python train.py --num_hidden_layers=10 --hidden_size=128 --num_attention_heads=8 --num_key_value_heads=1 --head_dim=32 --intermediate_size=512 --vocab_size=8192 --hidden_act="swiglu" --norm="rmsnorm" --norm_place="pre" --norm_eps=1e-05 --positions="rope" --rope_theta=100000.0 --rope_fraction=0.75 --qk_norm=true --attn_scale=0.177 --bias="none" --tie_word_embeddings=false --parallel_block=false --init="uniform" --init_std_qkv=0.0265 --init_std_o=0.0 --init_std_up=0.0265 --init_std_down=0.0 --optimizer="soap_variant" --learning_rate=0.00793 --beta1=0.95 --beta2=0.98 --weight_decay=0.039 --lr_head=0.00861 --max_grad_norm=0.5 --warmup_steps=74 --schedule="wsd" --decay_fraction=0.81 --decay_shape="linear" --final_lr_fraction=0.05 --batch_tokens=32768 --max_seq_len=256 --doc_mask=true --train_tokens=154000000 --max_steps=4700 --dataset="wikipedia_en"
Each number is 128 + 24 x the weight over the matrix's rms, rounded and kept within 0 to 255. Layers, rows and columns count from 0.

# layer 2 attention query, 256x128, rms 0.316, rows 0-48, columns 64-127
[[ 80 133  97 136 120 126 115 134 110 153 168 127 128 121 128 128 128 150 109 125 120 110 116 175 123  96 118 119 134 124 118  99 115 107 121 157 168 122 118 118 122 152 130 133 152 123 136 118 127 144 132 138 102 130 120  89 102 125 130 108 115 130  75 138]
 [108 117 164 131 141 135 126 117  99 128 154  99 116 141 108 117 141 154 157 109 129 118 129 135 154 131 170 137  93 114 110 153 154 159 109 126 103 113 157 108  99 133 147 120 113 115 124 118 140 127 135 146 120 158 138  98 154 115 131 128 138 133 117 127]
 [133 106 159 118 116 140 141 116 165 157 129 137 142 132 130 122 123 129 129 134 153 147 113 138 126 138 111 110 147 151 114 166 116 120 119 170 137 160 123 111 125 127 120 114 145 120  98 106 123 129 136 127 127 108 125 113 128 103 145 128 119 147 141 157]
 [147 135 161 158 148 176 152 139 127 112 124 126 140 118 120 154 116 137 156 121 126 110 138 153  98 120  81 133 165 132 116 132  82 141 131 153 131  91 143 102 118 119 145 111 130 107 120 115 127 107 140 130 162 126 124 147 180 128 133 156 167 136  93 175]
 [146 126 114 146 132 140 152 153  96  72 158 134 136  91 108 190 101 147 106 131 178 216 162 133  76  95 164 123 124  80 137 119 146 141  96 172 161  81  94 127 169 122  97 120  95 111 149 118 157  69 141 171 189  86 144  94 149 135  62 139 142 107  79 158]
 [125 158 143 118 145 168  96  93 112 137 162  95 137 120 100 103 148 149 134 153 105 161 156 133 137 137 156 127 131 149 110 119 146 148 145 139 117  91 123 131 133 179  71 121 110 178 118 137 138 148 167 123 121 120 144 147 127 121 118 124 165 135 120 129]
 [159  97 141 139 155 131 141  91 125 128 119 132 131 118 146 159 113 164 155 143 151 123 131 123 136 138 163 154 104 147 111 106 168 109 125 135 120 119  80  98 111 138 122 134 150 151 138 118 122 129 113 121 126  87 102  86 118 140 131  87 114 130 158  90]
 [ 90  89 131 118 122  76 128 111 106 141 158 167 107 147 165 155 117  66 112 141 172  84 146 145 105  78 128  86  57 167  96 116 118  92 173  88  59 207 109  93  54 133 107 142 135 135 127 124  44 101 102 167 106  95 150 127 165 125 112 156 125  75 134 117]
 [ 98 169 152 116 115 182 150 100 138  70  97 113 130 125 110 137 144 132 145 149 164 128 167 122  88 130 132  95 166 135 105  95 156 125 129 110 138 148 147 139 111 149 169 109 130 169 124 163 124 112 164 116 169 144 122  93 148 144 146 173 130 121 101 153]
 [ 89  99 140 137 169 112  67 140 132 137 122 132 130 110 104 110 122 115 174 114 114 130 141 133  85 104 117 152 130 113  89 108 151 134 109 107 128 114 120 118 153 111 127 106 101  54 146 118 141 141 134 106 111 148  93 144 106 156 130 133 160 118 138 160]
 [153 162 159  85 138 142 108 137 140 119 135  64 164 104  74 189 109 184 124 154 117 121  81 148 154 156 157 127 190  90 160 104 146 129 151 131 183 154  90 102 154  72 123 164 130 171 132 155 135 140 135  96 148 159 136 115 135 144 117 113 107 156 115 131]
 [152 113 125 125 124 107  54 154 151 122 212 115 125 142  96 142 196  81 135 158  65  85  46 108 138 167 107 151 172 178 120 180 124  97  97 108 156 148 150 149 141 185  97 155 138 146 125 141 156 149 146  78 149 156 162 123  51 145  99 147 160 149 107 132]
 [127 129 151 120 128 132 114 129 111 135 151 117 118 108 148 107 155 120 134 128 129 140 131 108 119 121 137 130 109 131 144 134 126 159 129 150 118 117 129 131 133 134 119 129 115 104 141 129 133 129 152 123 130 125 135 115 152 106 123 127 127 119 136 160]
 [112 151 127 115 133 135 146 140 139 133 129 105 134 131 149 100 128 164 115 109 148 145 164 112 118  97 125 125 127 102 125 121 158 113 114 150 143 147 145 152 136 141 121 138 132 136 110  94 100 109 152 148 135 105 159 114 124 142 168 137 144 102 158 145]
 [144 161 114 103 120 135 144 135  89 121 115 158 149 121 128 122 136 134 113 148 117 150 134 127 130 168 101 131 153 134 181 128 165 123 156 109 111 124 101 112 125 108 131 155 130 144 168 126 114 134  95 111 121 133 127 137 109 142  84 126 148 133 128 118]
 [129 115 120 118 136 102 135 122 140 112 121 122 140 122 116 123 117 136 124 158 142 150 150 144 124 155 127 132 106 126 120 158 107 133 112 184 134 133 107 124 144 109 134 119 142 115 130 102 146  98 127 143 116 106 134 109 114 136 110 136  89  98 101 152]
 [119 125 107 123 124 126 151 134 132 126 156 148 113 105 109 113 139 106 143 137 128 134 125 128 118 131 144 111 137 127 141 134 111 139 125 155 111 129  90 114 152 131  97 124 140 127 121 127 142 123 136 142 145 117 136 121 105 126 120 139 119 130 117 111]
 [ 95 118 127 103 138  98 108 135 116 164 109 109 152 117  95 144 145  88 128 136 118 145 141 113 113 125 158 103 125 128 126 145 110 145 182 114 124 120 187 131 129 148 125 115 140 104 140 117 122 133  83 132 164 141 123 131 136 149 145 129 115 135  97 129]
 [ 93  95 142 134 111 120 159 108 114 116  77 148 124 126  91 125 116 111 117  85 117 142 115 105 146 137  98 132  85  83 102 138 154 144  96 141 151  72 148 122 102 151 127 125 136 143  97 114 145 149 116  89 154 173 128 192 171 116 155 145 183  99 163 137]
 [184 125 149 118 128 123 123 167  83 133 159 129 124 134 152 139 119 117 114 112 154 114 105 147  97 143 118 110  87 111 138 124 126 166  79 160 127 124 128 125 142 146 129 137 171 126 107 127 105 130 110 156 117 142 124  96 140 142  85 129 131 154 129 165]
 [128 122 128 123 143 131 152  88 116 141 126 114 117 156 142  94 156 102 170  99 118 105 106  91 133  90 139 147 156 147 117 123 138 137  98 127 116 102 154 109 120 122 162 140  87 101 127 105 157 127 135 122 115 135  95 102 129 138 136 111 100 117  98 139]
 [ 99 114 114 140 162 105 153 103 138 142 142  84  91 130  99 117 125 124 129 143 126 117 141  96 132 114  88 131 116 112 102 150 104  87  99 109 128 115  63 126  93 138 150  90 130 128 173 111 139 112 114 193 145  55 147 139 145 150 121 136 152 149 131  78]
 [103 112 158 143 153 110 145 122  98 122 127 139 165 138 145 130 106 147 125 116 130 128 135 146 107  85 135 118 179 119 121 134 159 113 115 134 164 155 140 114  95 101 150 119 177 126 119 136 122 111  97 133 169  97  93 118 105 138  95 120 104 168 106  99]
 [137  84 117 134 102  87 120 151 164 127 206  86 157 112 133 115 134 144  90 143 150 164 108 142 171 162 139  95 164 142 105 104 142 127 136 129 146 103 104 118 149 130 132 138 170 118 140 111 125 113 110  98  89 108 123 146 124 175 159 108 149 130 119 155]
 [157 143 117 129 158 163 149 133 101 118 106 120  93 152 138 120 162 144 129 121 131 147 177 117  94  82  99 124 116  94 116 103 111 108 128 120 139 131 158 114 131 158 116 121 140  82 164  83 113 143 143 126 145 137 150 143 173 135 114 143 146 112 102 139]
 [119 137 117 131  98 148 112 158 101 148 106 131 106 126 127 157 143 154  95 180 132 143  54 122 146 157 152 131 137 167 175 143 142 145 130 134 124 121 136 135 143 155 102 121 140 135 128 173 161 155 115 176 139 110 106 140 135 110 113 161 148 113 101 125]
 [160 108 130 103 156 113 145 115 133 139 145  58 112 194 141 128 131 144 164 152 115  94 122 151 128 145 152  85 123 163 132 161 127 124 154 113 144 155  75 162 126 114 154 151 102 119 143 121 160  98 104 125 135 144 131 116 120 212 158 118 121 152 132 103]
 [124  96 109 148 128 124 104 150 114 119 142 102 130 190 109 138 144 122 147 115  98 123  94 154 138 153 117 143 155 127 139 101 152 114  99  71 114 128 148 158 111 108  94 150 151 104 178 131 174 153 116 119 129 146 137 155 162 129  95 121 129 128 168 161]
 [ 85 113 127 119 119  99 107 131 135 136 122 111 109 132 111 121 110 117 132 151  97 115 134 119 142 134  94 123 162 123 111 144 143 155 125 131 135 127 160 129 107 130 154 134 135  94 140 127 129  91 141 138 123  88 124 127 143 138 160 123 113 172 165 150]
 [ 98 121 116 105 127  99 111 111 162 130 139 150 119 133 134  85 104  82 141 123 116 119 171  97 136 118 113 136 130  74 105 156 106  98 103 120 100 142 153 102 103  91  97 116 142 133 146  98 113 122  89 140 121 123 119 145 108 113 134  93 135 113 129 140]
 [134 112  96 114  93 131 118 119 148  93 118 197 112  98  90 155 145 131 134 128  93 150 163 166 113 110 118 149 156  90 114 113 133 107  74 102 158 105 147 115 111 131 150 117 129  80 130 179 120 125 172 151 115 178 106 110 178 101 104 104 167 120  96 104]
 [112 148 130  85 110 130  72 127 134 132  90  93  70 158 117 150 131 109 171 119  90 102  93 156 140 105  98 138 171 162  85 154 138 125  98  75 156 161 133 148 130  86  90 147 123 142 131 155 106 125  75 112 105 117 158 143 104 186  92 110 101 124 142 137]
 [131 110 103 154 126 153 117 106 110 110 151 176 123 144 100 150 144 146 151 111 141 121 124 149  83 121 114 113 134 112 140 122 157  91  91 156 126  98 135  73 133 145 146 132 113 145 145 145 152 105 110 115 139 118 122 127 171 100 129 139 117 132  81 129]
 [122 114 142 136  87 122 138 100 106 151 132 113 112 129 114 105 140 107 120 104 139 141 136 155  95 129 133 127 104 111 145 151 105 168 132 142 116 126 138 109 133 121 112 132 111 115 143 116 129 114 137 121 147 138 133  96 160 129 124 121 126 107 144 159]
 [127 152 143 141 129 129 129 149  97  85 148 109 147 155 124 135 124 132 131 155 147 133 129 120 111 134 105 129  99 129 110 139 130 138  96 134 127 114 161 118 133 141 134 105 122 126 183 122 147 119 161 146 137 125 148 110 121  87 142 137 119  98 142 120]
 [130 122 167 128 150 141 135 127 116 146 122 136 162 149 144  96 143 120  98  94 132 164 165 136 122 166 139 117 117 142 123 125 164 155 161 123 124  95 136 108  93 166 123 123 120 150 113 130 111 132 124 124 124 116 126 115 136 146 153 164 114 160 145 147]
 [152 141 150  75 143 164 127 121 133 125  16  99 150 164 156 169 109 116 106 107 162  95 200  67 100 156  76 160 175  72 140  88 130 128  99 202 147 124 100 137 129 135  86  71 154 165 146 112  96 106  99 128 152  78 104 101  96 179  97 109 134  87 124 131]
 [126 138 135 130 113 123 161 123 114 120 151 125 156 127 147 109 108  98 109 152 146 124 132 155 133  79 147 142  96 137 139 113 125 164 122 118 137 133 151 115 128  98 143 116 162 119 123 142 121 109 117 105 119 143  99 119 117 130 132 126 128  86 129 104]
 [137 134 130 117 129 130 100 141 131  95  97 128 132  80 141 160  71  99 149 102 117 132 130 124 166 106 129 157 150 128 117 127 130 104 158 143 135 130 134 131 155 111 134 139 170 154 149 162 164 129 141 154 142 113 124 157 131 101 107 119 155  86 140 135]
 [196 100 106 114 129 142 156 127 106 154 181  74 160 143  64 205 136 157 140 172  74 158  33 146 144 207 167 102 177 114 173 169 105 113 103  50 140 130  90 145  82  79 132 171 125 145 151  82 145  89 130 113 130 149  82 191 107 195 123 122 120 135 142  92]
 [140 139 106 146 114 114 128 137 131 128  90  94 108 132 101 130 126 142 148 139 107 134 132 106 131 153 167  77 109 112 126 147 149 104 143 131 102 139 127 122 186 127 141 154  76 157 148 110 125 119 113 129 116 117 168 111 119 104 137 143 114 148 161 137]
 [121 125 147 128 105 172 107 150 134 120 128 109 125 124 111 158  91  93 137 159  84 134 169 116 168 135 171 102 121 106 152 141 149 164 116 129 124 117 154 134 132 165  63 149 134 137 143 128  83 113 125 121 108 139 163 140 150  88 116 124 135 128 156 141]
 [124 129 157 120 127 132 141 149 102 165 116 135 170 137 120 112 175 102 114 156 152 138 129 153 169 143 119 106 135 158 144 146 181 112  99  99 114 110  93 137 135 115 150 163 146 150 165 135 152 114 103 115 134 156 153 137 114 141  79  92 175 108 135 146]
 [161 182 132 120 112 113 109 142 183 124 138 118 120  81 152 133  72 133 166 170 118 102  91 108 145 136 128 102  94 162 110 149 132  99  78 133 142 167 131 121 116  81 103 141  94 145 118 128 132 139 163 114 138 171  89 155 119  74 166 126  87 138 180 104]
 [135 130 131 126  93 158 133  94 122 120 121 122 131 150  98 122 130 120 117 131 132 129 135 140  75 106 107 101 115 122 150 164 122 138 113 132 122 135 120  96 112 125 107 133 120 109 127 132  87 111 121 118 114 152  98 131 148 117 135 128 111 115 150 137]
 [152 143 117 130 154 104 137 112 149 176 111 133 138 110 126 107 139 149 103 116 101 144 140  95 106 127 138 149 156 109 139 143 111 134 105  94 135 126 152 130 127 155 132 100 147 108 150 115 122 120 177 167 138 184 145  79 100 100 112 137 150 146 134 127]
 [148 136 125 109 122 137 151 157 131 112 140 114 126 133 148 117 151 113 133 138 139 127 133 132 125 125 161 143 118 155 141 118 130 113 143 142 120 136 125 147 129 122 122 163 147 142 121 111 136 108 115 112 136  97 126 140 115 155 113 113 125 143 149 133]
 [132 128 125 115 125 122 128 118 122  89 112 120 117 136 124  96 108 123 125 140 146 115 138 130 122 147  84 126 157 131 129 112 121 144 109 133 174 135 109 123 137 111 139 122 140 130 133  92 124 106 138 128 118 126 131 132 126 149 102 108 128 123 109 131]
 [139 135  80 123 133 146 126 101 126 105 121 136 128 143 133 136 116 120 149 155 136 123 127 143  98 150 109 138 139 118 119 136 105 141 123 140 128 132 107 108 138 125  96 118 123 155 134 118 102  98 171 132 148 122 114 126 141 145 139 124 138 109 126 120]]